config.toml
n_layer = 15
d_model = 160
n_head = 5
n_kv_head = 5
head_dim = 32
d_mlp = 448
vocab_size = 8192
activation = "swiglu"
norm = "rmsnorm"
norm_place = "pre"
norm_eps = 1e-06
positions = "rope"
rope_base = 3200.0
rope_fraction = 1.0
qk_norm = false
attn_scale = 0.177
bias = "none"
tie_embeddings = false
parallel_block = false
init = "normal"
init_std_qkv = 0.0326
init_std_o = 0.0
init_std_up = 0.0326
init_std_down = 0.0
optimizer = "adamw"
lr = 0.00178
lr_mult_up = 0.675
beta1 = 0.9
beta2 = 0.99
lr_head = 0.00343
warmup_steps = 235
schedule = "wsd"
decay_fraction = 1.0
decay_shape = "linear"
final_lr_fraction = 0.0
batch_tokens = [16384, 32768, 65536]
seq_len = 1024
doc_mask = true
train_tokens = 168300000
steps = 4832
dataset = "wikipedia_en"
Each number is 500 + 25 x the weight over the matrix's rms, rounded and kept within 0 to 999. Layers, rows and columns count from 0. Numbers have three digits each.

# layer 12 attention query, 160x160, rms 0.0739, rows 85-159, columns 80-159
512506490471474480498529488500477532464461489484499518521466501486510498518493523512484503524512484510494494517497506488503530531481511506477490503486496504495522488492472498502489507484507508458515514493499469519509490505513521558494507451
541481514489522451481515528466492520482496525481479464462512485507510473521471492510495487503495499515484495509505496515502482475526509543497483501525508495538512497534497474483478499469478471530492512515440479475511482517529466503512471468
489494546522480463522514507494480524471495497475512503492505494550496504495511491514480536491525503516480527537535523487521488466549494489519533476504494493515503493543514505520453554471520515533498506532532498510492519537518498538501468497
531446486515535494494478506501486481484507505503490532480485503506479486515472481521514446475497448555466477490535469526522486498542526535490470542518521519499495481508530505475506516539508450504488443522487491488527444499505495485485510490
496543489530466517512487460492481444563488465508516522494512429493458514516531541470489518487516500462534535506538521498517500464490552436470524491523514534471496488470490502498513551516534501512477522534535514536523544537496506526507545501
499521496566469447545498454527481499515483467484508517536519504515475495464487528479505489517470530450507481493470503527490465498457438478457496470522495507468468543485527504490469470463525471507490536553510522552467458504502499550500491522
465510478513497540480472475521550468574518501525524565508487533486497530499542502472511499500449480522488519516552492472532483463431511444479531551529516505486496463497505531451501503541500483527484511469546503572515541474473510471480520500
451566530509501481523511470548518474534484469529513510514508512468476504488504505440508469516476517462522459451470498481489497511433478477495512492482438496483459527437490527484506499501496495514464521490493531570473492471473479490512501562
529524529479468456497483512467505516477492528482492458496500496492511505525487511538477533487504493485525533540521549481545480541548552516528462469472485495544490502498487509475464559483560543506488523523536507509516523545519528542550537505
495503448483491482502523494475489535514480505521488499517514468488482482522494464453508486506489458511534458531472538509532519481515519502501494488492438517508477535500503468478497486453494504508526485553485521509469530489485476511500498510
489458504556515486528507524513528534516543484441519506466541523538549498471491496525497530517507509518540524547483509481512450485547514510530539480495525519467519493519499492539510465491498535576504504490504516476484534487502502530465480476
523518505496475530504489441530496491506513460521519482504525510477499511494486536507500488548482540534495467487518493452482517516499458467502520506511526484452485457487503529528477492531517480501495492481514473503497513490526554512502521478
497513498463504529504481470536505479490531504506548486502488476494521543500534538502533493512481542560495463510491497481507517505507481475503478522503526460460496481512523486543474491509506465483504509467506499499487515493496517510497483469
514504504492481521536493458515511493472540474509488487481490519457505512510506508489529488537502533514491502519514511478495514482507451477503491494498514507476508464499496501513464485514520475499503519470489494504487544500521533511512501482
511483509506512495482510524492484522521474511485521495501495504527487489495501500508512494496501471483514513505480495506508489512483538513506508521494496502506497527468510508483505513520483520502501493508518522504502495502493495502504516528
514503517506522519507495469534519515489496449494511497519544480485513474524491478502558484490490501488466522481513466483488537516516482490517490470525512507474508468518483539495492512519540460519498491499466486504516520509507518485499476498
505512511516472512499518496473501481512485520516500494478512519463520474493486502504495468533515541483490478492506462535463491485509501507498522509513486522511534523516496469480525488507534540486487488500470507496481490532507497524496514511
480489482513563511508499482523528551506482476483532530510529511532493517484507498506520515492495501522512522500488533480521490522457492508502500525475525435485482510458489531497513538506506516490494494482507524525470471504492511496490500527
519534493516503506517502492530515491505465463463522546547531524497480496504516483485558546485472462474509525506513499500505550502477499485501552459527488538487510522506523523488506549534572464524488516511508518502512455522498517479516507499
483462509502484508474500467519487428540530520535477464451461469494467510526470507485493442498518508485530486449517529479521439472532499494485442471511510513499476516469479478506508493505494480486465499504510517493506522492505491462488509472
516482484512463469517551534482497493516548541524487481472454467508509502530487498498464485483524487524498452479495512526493453489526542514514492502502505522559494503511500455496498447468503501520513465512481519473515522540510457485516500482
492517506484516508488504517490489501453468494481510508533480517518476496484483513488522526478495488477494500493467500517466521515475493507474490494504502498498497512490514508503493518504481515479495506514511470487478488486485516517486470499
462557482547551542509456460534530505558480459466544552542555527468491529479554517443546482487469491492514528484515496445534525523481489478482512509480514490427491487463482550496503546560519531506498562468530550571480503490472547500496519513
498517476457508504483490479522471494494507526499504498534457495471510499508487498503540491503474457499492430531493541490512514511494519510503490498471499451537482526492511484485561517478519496474488466514473500460495516510506494488482492481
473497493508490516489500479548487491450535487520463486485506495509468494517466518494464471512475510510532482482516482485505501495521476513516531474492473497510480516534501508504493470473530509508523493479506482488519517461540474510525494495
474493551476518453502515527503522486504548513516479515464557482518513502469469495518516474483512496484499515504505507496476478520531490527495513494448481477490526517522409517480478535499490542480478524518524491489483516476545500510471559552
515494520545518497504509552507491504506534464487461512502534490499486500465505475473535500535522498522492495545435532471500532536511472489480537484450442515459517506464481523527476492538440509474489523523536486484516490453474529521476498527
508495493500481484490491512486492498516481498491505538504471511509512528494505517500488495469501508494503495515486490510525490470521497505499514492484515481491517515521522472499512492472483507510494498490522495493491495483499476487495505499
491500518527504500487522511517498519508497511489503511518496493505487467501480543504501523511511521489525498486490504493491506513493507474496530519482488503499496511481512498522490452488517535491514465479498532503490514504480520498496533509
487479513513489501511500553469498503515508505486500503476471492512509513504488524525490513495518513500511489521491546530516457484501519507487508521481485475515493527492498449518526451471473536491509478517508522510471516505482494509495503517
502517513505506523508489448530497511474503471509512502502533516479485500495504482468522471527503499492467518483508471466497535533492462485525496464528510539472504476498485542492482551533521477537483526493511462507508507485521532499520476480
506469490505461496502495519463512488510507509518467465473448496482526503508481530520472525496497517522519495506502514513499469476497517483514505504500483487499536490521493459489510439479472513478516494508477522486496519512483494502480537493
482476535469489485503501503472476497514536528512474497494471522486507503520517489485498490481496467458458518495485527535532431498476542539506473515513528504522515495483505501482531496457485516513509530517499506515492501499495451489503493499
512523518502527508480466479528517542472462480507512495513556476469490497490527487499551461500499490519464536471513445464488555534518499516513508469495500525468516478499484549501497544527568459529507511491496487517513528476515554493526508505
533531482507459524489515489509472505468496502517490450462515496501482489514474510529498507503495505486505508492513468477497509497502518493525521499502497454501502517546476514494478512522504485503503489492482447472506492472488443519501464463
490478499442529492497507508511513532506449522468535524546469488490514489534531511495496518491486467498510461509497492547502492487503486505478486538526501502523480514498517495478535523492530506453506471485482543538463453524483533467488516547
468512510519526520466468502497501496540506503483496527521501530496508534473521531469527537486469494509502519502502526489506521495486508503488513487460521476471487485486515493507513506514502483518497531516521503515493517487477516495478510488
463473503520491498549477502520548516481451499513536493501554514518518512493513520542515526536506526505469519499517399534485494485452480507549509480482483477477518482545474504476494494496536513512489504486471489513485499479525541565549595538
509485501504531513491509535505453539472482521497498455479487478513510475522506496513498518493539490530468480472514475538501506504538462511511484491518516513505512508498496493538501508510506483495495449502478507473491501526524497489520501503
504501531490485509521518497490482496518489570490532453453540499522519520468502520508492505469472516517503513465494502507500478515513515535487504458495504526489490481486485495468492525483524467543454520471505483503524518511486521525503477496
528503494522531482517521543495517531512481519495485525546494556477508491486521473529540523491497486479488488532459513522468498497459511499478514516527489532473509482464500498512484496560463476510465489500491551505491500478431513493493494536
485493563503491489525506488509486495512530479515484478462512524523514488491488540511466492505497537521488513499522502485519494502534518503528517447456474476508546514535479501502500505479519517533499496553495513498498498521542477540519509497
500548470518477520493482461507488454498458470508520492506490460504489538499502484494451463504488476475500458459516528501531466529449508476470479506522502513542519531463446493489492502489515526474554525496523534514499495526494524472477488487
484514484486474489507463479533505483479513477533479507507513503496529515495481490501498497514502494487518483496503513477511482481472518473552501469520506496521526517513516486515510534522480457519510492487459550500496526509511484535501467493
488517481494506510517514462476457499481501507517523489492534507520507517488504490488534501519519487482499510507491459501474493497493489502478500492484508504475496502485527524501482514502501504500508546527499467488492477524512507485537500489
520496496544487536538503494501481493502490464493512502483550526524481501492493485493506497502498496454543498492512497493501472514476511511498508504503506527488486512504494508526504509546532526526458510564495504484480511479494461487503503501
467474455489500474471466504500543468467521507496455495513486475491560487515502531459484485506481486537519512495507492489492521464517496519500513470499479470537488515544471496524496512515496500515502504493478522510509483532494448516466499485
493500498468498537534479516485491502475514516489487480471532474499530498512522534496477445523500496508479461487485475482487496525485453506540479519495510512519502517494521502510501496474466526509518495485465498507519493488525470504522479519
468528515502487540510473485526495512516506465521526498536512514480475495510498515489544486495509529440504524512495484505491493494467496476516511499507503514472521468493503501486499520547508506507473506502503538511490509500504525512510540501
542457493471511453487521517495487539466493518458465472499504464504504486499501483513471504507493499534504508489484466509504500521527491546496472467493502514504499474493532501483522496468449461495549468481499458471515478494509493532508446501
509538520560517480498525540485497504534524495472510521515498534490459527499531491502493544470513490442478482464488509549500455517473475499477544489488530518463502450494487486491497488525561480487500535524550506487471508516500541508554498480
504509502500499462487494502518471523505466507468529488486477489490511473512516524548495505486550508572505522515493485507480531502537506476536514515519542476513528522526503493519513510475500481481538461544521463487528515519529515523467496490
487514510503467581439506441540509464514478468543550525489552485486466454506475471486563478491453542470476541480566477446472545503429558456490458602509558484474514527525547479519461474530480550492501511503526492495543545476479509462473518460
452549496501530501536469464546539528500489507512528546529506522484493556444524451464481529508467534492549486504494538486514496495460476435521552496510499495493460553481460479503523467520537456473544558467537530532430541479473507481529477495
485545540514540539502509462489475448503533542507513569521462515505513584467568527431475474524460523463519432464496530463506527499480476475418554477433440475461440529445442489495507485486551527458504583467499542555453498429442491475499503512
555509576473462496538473530514537471469518515453487490527503527423429513492504463472567534472494498466522610532549483538500509478498528499555478553528539568471490432426536528449515487547488418577467554464527493515521491468476463439554529498
480455424509525442504471508513497479481458488525472522519474521481495488453533489496511490520475478521501469467512524521530444520453408456487481487517470482526412526460461490504521491528469443458470478462521575568453464461472482423446474570
498498507534519483499526480529522507491575488532475527474535472510498386536507518452512459579531519477465521483517454510493448439544472500515560512523527521438477465520522514465492496469498486508496409500476440521570481507553440559506487506
490478472503520480524577563591501524502559520501458487472563539553491488524446436577533529438530464556506495524503474494485505527557506506482498507615469525458469530543499484577559493554525481609453456559481464440511480410503498509465480495
479512540472513471505462506556537492475481488493486498513456494514522505514513513505506500507498529510511503511516500487507498482520517498491512495472494494520515472532525479511470479515474467505526492498520513495499512502491527532487516481
480503506520475511504505531540507504495489485516465548484505474525502495523504483489490508499481497473483468515522543494482502482499493526528501497512503525495528509508494507516492522502472502508494512507477487504488504521531480477540501501
501502504511485491465504498522513472496508501506493493479534469504459461488491510506491509486506495518519492468490498484477484504501494468470515514512491501500474514480493499507488516505530498509479506509477493502491485488497497508487500514
498509510444531468491449509476455489506507522497479473521451515506550538516509519480464481468529476555468479529501485503479522503512491515502495511476498504500518512489521477487486490487479504488522489464492486513518495506519502506498505506
490517508543486533496465481480484469502504482473498457503493524465457491481488523477539485475496460522522531496459459510487480496486471458482506476509480519471479512458535519464500476501540457512462488485484485490528497478502529519526487528
483542500518485540502488483526506474524488481532513493486528504494476504492490495482512510486509534479500511501491518482472503488513522466508520501509461493489518501531499510547461508526538501526456528562525511498452537516470491486489546491
509469498471502483498500501501512530502537483477503493499484505487502513518471510526490496530494502499508503503503486490509483507506467498505476500490492503502524479473518476476502510467464508511501478473502514523503481465505514504534512496
518534498510492485469496489476531477517502533512440506483470459464503496519536490482446496496523508536543509505507544485496519456520525495488476482503459451530486511503480506472518488484508507502521493508500496504500503539514469493514495511
528502499446536445510513506488460490461483506488494482510489472496470497468532489538455490514499478537485438500491478554493505502481463522478447506520502510519505509457477501492499499437459465449529498493461481473470495494502499516489473510
459549453468525485480533471526470475426455452471500501514474458467439473514463456513495513507479521498545495526502497497497524520467532494491506540539521516496477552472490513492498553465487500465495513546501524507493491481472464514457479470
525478458485495555527546517486488473463519509474447509458505462500453515494500501515448537529519480554501476511524488561474509459483522505490427500506500515548512535520455502467492491457486467403525496497507467467485475516491490469550452491
534523483496540493462513517472468447517443478479492537572473486460488523597521517542478452476484500443495524507492537492502499503488563480415484549611477507497541478462490507535558515491509518481514529522499567522509509529528465505489566522
478492456510539603479512551579605469555519533476503507475501441526518545547474451507523491496506497535568519481530448471491516523536498421522558583511557487544477546496481479502569472547484488481455459467531491485536560401466430460485508487
453493491511484509500496473501505523492505485465489482425447540578547548468478528411396485560496501504561509493499519520496445469540464553532543483517447502512424493550490463485516525452578513540548555468455432506481503529534553599555530410
495432477505447537483499485420485481486524517557420481455449528533546503499460551592511473508475551540468540512488541518470483483497537556569482506430556491487592438498423558467505558539522525454453534450466474464537504487455512507419515425
473492504504521528558450526436542546512469517385528531503532583502521563517515493498448509468498571560442521511527540572526496523496507513480477513482549471440473481521515417546529486510497502487420515465505460530461495583498482552527539429